config = dict(
    head_dim=96,
    qk_norm=False,
    init_std_qkv=0.0327,
    init_std_up=0.0327,
    beta1=0.93,
    weight_decay=0.017,
    decay_fraction=0.671,
    batch_tokens=16384,
    doc_mask=False,
)
Each number is 50 + 10 x the weight over its row's rms, rounded and kept within 0 to 99. Layers, rows and columns count from 0. The size before them is the row's rms in percent of the matrix's.

# gate: layer 6 MLP gate, 384x192, rms 0.109, rows 272-282, columns 0-95
# up: layer 6 MLP up, 384x192, rms 0.112, rows 272-282, columns 0-95
# down: layer 6 MLP down (transposed), 384x192, rms 0.0731, rows 272-282, columns 0-95
gate272 106:64 37 60 24 66 44 49 66 53 42 42 56 40 43 57 61 44 39 38 46 49 62 48 64 53 39 63 51 53 52 59 43 53 40 33 54 61 47 42 48 43 59 48 37 42 51 34 51 39 53 56 49 39 35 57 53 57 38 45 53 38 73 34 55 49 63 57 34 44 59 63 49 51 42 44 70 54 49 47 44 54 45 46 42 65 43 42 52 43 55 48 46 32 54 51 60
up272 099:45 60 34 37 48 37 51 25 66 58 36 52 46 38 60 56 33 59 46 49 55 41 53 42 47 54 51 56 50 51 47 69 67 51 54 53 35 59 63 50 54 54 49 43 52 52 51 43 64 31 51 40 38 51 38 54 54 43 58 37 68 32 46 66 43 52 57 38 56 55 63 51 53 46 56 61 51 42 47 42 65 47 57 52 51 47 87 60 35 45 55 52 57 60 63 51
down272 100:62 63 59 47 41 59 44 48 47 57 58 52 56 69 60 56 34 50 70 51 56 49 72 39 44 53 57 41 58 66 66 32 41 43 55 47 58 44 36 65 50 46 60 53 50 54 54 46 53 35 45 46 36 49 43 47 56 31 52 52 70 41 50 52 51 51 47 50 49 57 47 67 56 70 59 54 41 49 54 54 44 44 68 55 52 63 53 64 45 61 54 54 34 73 74 46
gate273 106:64 33 52 46 58 49 60 49 56 39 41 52 35 52 34 41 43 36 51 46 52 36 46 50 39 43 66 52 53 44 42 56 56 58 34 37 31 55 29 40 68 46 53 55 57 58 58 47 51 60 61 53 55 31 44 39 33 38 46 43 54 49 55 54 53 59 56 67 48 57 61 45 45 52 38 45 40 61 58 58 44 47 49 36 41 47 54 46 41 53 61 71 45 32 67 43
up273 104:67 63 48 62 56 56 34 60 38 44 57 32 52 30 60 29 55 41 38 47 42 59 42 44 61 45 52 26 50 47 52 43 42 55 51 47 45 61 40 56 55 44 54 50 52 34 46 58 44 36 52 44 56 55 39 45 56 58 30 49 65 43 63 50 56 55 77 50 36 49 40 52 46 45 35 60 58 42 67 33 61 39 64 53 53 68 68 50 55 38 65 52 53 55 65 39
down273 101:55 71 56 69 44 64 64 54 41 43 57 53 55 43 32 38 55 47 55 64 44 58 40 40 41 43 40 38 58 52 61 47 35 52 40 45 64 32 35 53 56 67 66 44 42 61 44 50 50 56 42 58 47 38 54 53 45 44 31 52 46 37 62 41 50 49 56 53 41 46 63 50 36 40 48 35 60 39 50 41 46 74 58 75 43 35 41 62 50 50 76 68 66 56 50 73
gate274 103:57 70 61 52 58 49 46 44 35 45 42 51 35 59 52 42 37 52 42 57 85 40 48 61 48 48 52 55 57 61 44 49 37 57 46 45 51 67 36 62 34 56 56 43 44 46 62 58 44 50 55 61 54 63 49 36 54 25 43 43 40 45 52 32 52 47 54 36 27 43 52 63 51 58 51 53 48 30 38 59 43 48 46 35 40 54 52 58 61 50 63 49 48 42 55 34
up274 099:51 51 60 73 58 65 25 36 48 56 40 35 34 51 59 45 36 69 54 38 37 43 44 41 51 54 66 38 39 64 52 63 50 64 73 45 57 47 60 33 40 36 49 49 58 41 46 58 65 61 31 35 45 49 63 38 53 41 55 62 46 61 61 43 33 65 46 47 31 67 42 52 61 27 38 57 42 54 53 53 44 46 32 54 49 44 44 65 51 60 65 41 46 45 55 45
down274 091:55 45 41 39 27 46 60 43 55 65 54 48 37 23 46 33 49 47 41 40 60 34 68 60 65 35 60 68 57 54 51 46 40 53 53 43 42 50 53 54 47 34 56 46 38 49 44 47 48 59 50 45 51 56 58 47 54 42 52 65 39 53 53 34 54 45 62 46 56 67 54 39 55 42 57 39 48 39 54 66 37 69 49 37 44 56 44 63 50 49 37 35 50 39 45 28
gate275 098:57 61 64 50 51 76 61 49 56 66 74 66 42 36 60 60 37 47 63 51 62 44 48 44 40 48 48 47 56 61 55 51 47 51 40 55 62 35 42 41 50 65 76 54 50 54 53 63 40 30 78 50 37 68 46 48 50 38 61 52 48 56 59 43 58 40 58 40 51 50 61 52 39 37 32 44 64 37 63 55 56 32 60 30 46 71 54 61 61 55 45 53 31 61 72 47
up275 102:56 50 50 55 36 52 47 33 49 41 53 56 43 49 47 51 46 33 39 51 50 53 51 53 74 60 50 51 64 52 46 57 48 52 39 55 37 50 43 49 44 64 34 60 46 63 56 30 47 44 36 40 55 31 45 70 38 67 36 45 49 43 23 31 49 67 58 38 54 49 43 38 65 42 45 56 61 46 37 69 56 61 39 43 63 51 39 68 43 50 55 41 54 48 43 52
down275 098:52 58 61 75 55 37 38 66 37 41 43 56 78 52 55 48 63 58 38 52 41 59 57 62 57 58 44 34 58 49 33 38 45 57 58 60 52 55 50 55 75 55 50 43 37 55 41 48 40 46 55 41 58 49 47 50 35 67 46 42 55 59 45 59 48 38 44 67 44 53 40 67 57 49 49 58 34 38 58 50 65 29 60 67 58 62 69 75 61 57 55 59 49 60 54 51
gate276 096:61 42 56 50 43 68 67 56 39 49 49 51 64 65 61 52 69 41 36 60 68 52 48 51 46 48 34 36 52 39 37 37 50 60 37 42 48 49 60 44 57 33 65 50 24 58 48 54 50 53 54 42 41 43 47 49 46 54 48 24 71 54 52 60 64 34 49 42 49 52 51 46 37 75 46 57 48 65 58 57 45 50 44 39 44 57 58 42 55 47 45 52 55 63 52 46
up276 102:48 30 42 57 50 59 67 47 56 57 55 70 60 33 53 48 60 40 49 43 60 45 58 56 45 43 61 34 36 52 43 57 43 67 52 66 39 57 45 36 43 55 57 42 44 23 57 42 45 46 43 49 38 58 40 54 50 52 40 44 52 73 57 62 52 57 40 56 64 67 46 57 44 46 61 55 37 71 57 55 50 66 60 50 52 44 36 31 61 49 42 50 45 50 42 68
down276 098:57 49 41 56 44 55 56 52 59 60 46 49 54 52 28 45 45 49 54 48 29 59 42 52 42 37 33 49 57 50 34 57 60 41 50 48 52 49 45 46 47 34 33 39 63 69 33 61 46 36 55 45 57 47 48 31 61 44 50 44 39 64 66 52 47 63 18 38 46 73 54 61 63 43 46 43 61 21 42 48 47 43 37 57 47 45 55 46 62 48 45 51 52 42 43 47
gate277 097:41 33 44 56 51 69 54 38 46 58 49 46 49 53 46 72 41 45 52 60 53 62 40 50 63 52 42 52 63 66 55 58 37 67 53 57 31 57 62 31 63 38 53 55 69 46 41 62 61 57 35 43 52 44 61 39 44 62 44 67 46 46 58 56 61 67 57 36 74 41 71 61 51 57 61 64 33 60 51 52 49 46 55 44 37 46 46 41 49 45 53 37 45 49 36 53
up277 103:48 36 37 62 48 44 58 36 48 47 61 61 54 45 42 76 48 58 34 57 42 50 50 55 53 45 35 60 43 65 43 66 47 75 54 55 49 49 56 52 43 54 47 49 53 44 41 51 56 37 44 51 37 52 60 49 44 46 60 22 53 77 57 58 52 59 66 42 68 47 51 56 36 47 59 37 42 53 51 49 42 48 51 41 29 66 51 49 50 40 70 33 58 49 58 41
down277 100:39 52 63 52 41 51 46 51 39 54 54 61 43 48 69 51 60 57 56 23 55 35 71 47 53 66 62 43 30 41 57 63 35 42 54 64 35 57 64 43 44 53 36 48 46 60 34 34 46 44 53 53 59 49 31 44 37 50 56 43 34 41 49 27 41 47 58 60 63 49 67 58 49 57 36 60 55 40 65 46 53 50 48 52 46 40 58 48 47 60 29 59 52 40 51 56
gate278 104:42 46 63 41 70 63 46 31 50 67 49 69 56 46 45 54 50 41 52 48 48 56 51 65 60 61 47 47 37 47 43 54 48 50 60 51 46 36 38 52 13 36 52 66 52 29 30 58 46 49 55 59 74 39 39 41 52 47 56 63 61 27 22 44 57 49 49 48 54 35 40 48 43 43 45 62 58 37 46 45 49 49 55 31 49 51 46 58 60 45 49 48 46 34 61 43
up278 106:62 42 48 33 40 54 59 59 54 46 61 39 49 72 54 48 48 45 43 41 48 38 34 32 54 58 61 52 48 48 44 46 50 48 48 30 61 53 68 45 63 40 63 51 64 54 49 52 58 58 43 71 41 66 39 55 56 64 47 45 52 51 62 54 36 66 57 41 52 56 37 67 57 72 54 42 45 54 50 64 53 56 59 61 57 18 44 61 46 36 45 62 59 57 65 47
down278 104:46 57 60 47 34 54 26 42 39 31 50 46 56 44 73 51 52 47 64 59 36 48 45 44 35 57 37 61 43 58 54 54 51 49 40 49 55 57 28 59 37 52 46 47 45 58 42 37 70 43 45 64 43 37 40 40 50 40 32 39 59 48 65 46 52 60 45 52 49 51 54 66 47 42 43 64 55 53 59 42 48 28 56 60 42 53 45 60 63 60 61 41 59 32 46 64
gate279 091:44 56 57 68 37 46 35 58 51 46 44 61 62 45 60 56 50 44 31 53 65 43 56 40 45 54 50 46 40 38 53 67 43 51 44 51 48 63 41 50 46 65 39 34 42 53 58 64 54 51 47 46 42 50 70 58 49 30 52 38 59 60 42 45 42 54 40 46 47 43 31 62 52 50 52 40 48 65 41 68 76 60 34 63 67 65 40 37 37 56 55 43 63 50 53 39
up279 096:45 63 60 45 52 51 46 36 59 27 52 61 49 56 35 68 50 45 64 50 62 45 63 44 38 49 46 33 44 39 35 58 65 58 47 47 62 54 52 66 59 33 36 41 44 49 53 53 44 41 47 61 50 57 52 72 47 44 56 57 52 40 48 62 44 45 61 50 50 49 47 46 38 45 63 61 46 54 45 41 50 49 41 50 45 38 47 42 46 59 41 66 65 60 36 70
down279 094:49 63 52 49 60 52 39 48 54 57 68 46 46 49 50 57 52 69 45 65 52 60 42 61 50 61 59 63 59 58 62 39 52 65 50 47 55 31 26 54 50 50 34 67 46 50 33 53 46 63 53 65 38 42 40 42 48 53 38 50 51 46 56 58 46 58 55 56 62 55 47 48 33 52 45 57 43 52 52 41 41 39 45 31 47 61 38 50 51 44 51 55 36 43 39 44
gate280 105:46 59 52 54 45 38 53 48 40 53 44 43 57 51 57 46 56 51 40 65 49 73 26 64 60 36 63 53 45 38 51 50 32 51 67 47 64 51 58 64 57 53 46 52 43 63 59 30 62 43 50 52 52 57 53 63 56 44 54 52 44 35 59 37 32 53 39 45 59 47 46 50 37 51 59 61 56 54 40 59 56 39 54 59 39 59 49 34 55 36 49 48 39 65 47 52
up280 101:53 38 30 23 55 61 47 55 50 35 41 43 51 53 65 50 63 38 41 66 43 56 43 50 36 45 37 60 30 48 36 47 57 51 59 59 39 54 50 50 49 53 76 50 45 68 45 39 40 33 38 65 63 41 60 47 46 58 65 45 56 53 68 42 58 28 55 61 54 45 52 50 37 47 55 65 68 54 54 55 56 43 40 72 43 50 51 41 53 49 37 47 30 62 53 49
down280 101:49 33 34 57 63 57 45 51 58 48 34 67 46 48 48 62 36 40 42 53 37 54 59 64 42 44 65 52 39 60 54 60 58 51 55 58 47 39 48 38 65 68 46 54 47 65 62 34 27 38 51 49 47 66 44 32 38 49 41 48 63 45 48 45 46 53 45 51 57 53 46 50 51 37 40 52 40 67 46 66 67 47 59 48 51 32 43 40 60 46 32 54 50 41 48 47
gate281 101:53 39 37 49 46 49 62 55 63 53 33 34 35 59 38 62 59 25 42 43 31 64 38 55 45 51 55 68 37 45 56 53 57 57 40 44 34 68 57 48 56 48 34 68 41 47 55 55 34 41 50 48 41 50 54 45 42 44 38 53 47 35 62 54 50 39 69 57 52 54 43 55 33 53 49 59 47 20 65 58 40 66 55 47 52 57 56 47 50 46 46 41 61 57 48 58
up281 096:44 63 42 54 61 47 48 51 62 46 43 50 58 51 39 41 51 36 54 52 35 40 36 50 53 42 42 50 64 57 43 36 36 58 53 59 57 44 52 63 47 45 46 50 46 42 44 72 42 52 64 48 48 57 47 55 46 41 36 34 42 34 44 46 48 28 37 66 37 58 63 48 43 32 54 53 54 27 41 52 66 51 39 23 47 48 50 65 49 45 46 30 53 56 55 46
down281 097:43 50 71 65 56 68 48 60 47 53 41 50 62 52 52 47 47 35 46 59 52 51 56 52 60 50 45 58 50 36 57 55 44 60 37 51 46 43 47 57 71 27 45 46 42 59 60 53 55 55 57 39 46 62 60 56 52 71 55 54 23 30 26 44 31 55 39 37 47 67 50 56 63 44 36 31 49 63 46 64 55 50 45 38 55 40 42 46 53 43 40 60 51 55 57 49
gate282 100:44 48 44 49 52 67 49 43 46 36 53 63 45 50 58 50 43 31 58 48 43 53 47 57 47 56 54 62 56 49 32 46 62 31 38 51 44 41 47 66 47 54 22 63 57 57 39 48 61 43 45 50 65 45 47 52 48 29 37 52 50 39 50 37 53 47 61 33 56 51 49 50 42 50 34 56 73 58 52 60 59 33 71 49 61 51 72 47 45 50 55 53 46 57 35 47
up282 107:55 55 52 48 57 49 60 52 59 56 48 59 50 41 55 53 42 31 41 41 32 41 47 59 66 49 44 54 44 61 48 47 43 42 40 46 49 43 54 54 34 41 66 49 32 47 63 54 42 61 58 66 52 56 30 47 35 43 42 63 37 44 50 38 38 50 37 32 31 59 47 36 65 50 35 51 49 38 34 40 47 53 45 41 55 56 45 51 39 48 43 72 60 40 68 47
down282 105:56 69 43 32 62 52 47 56 41 51 69 42 49 38 66 30 40 39 42 52 40 32 40 46 42 69 35 63 54 37 51 40 57 55 46 43 60 65 51 45 52 49 59 30 52 36 53 58 64 52 53 52 50 54 61 48 41 53 65 55 56 54 45 52 62 48 48 58 45 53 58 48 63 51 41 35 37 49 45 50 59 47 57 36 40 45 48 67 53 50 52 50 60 69 40 50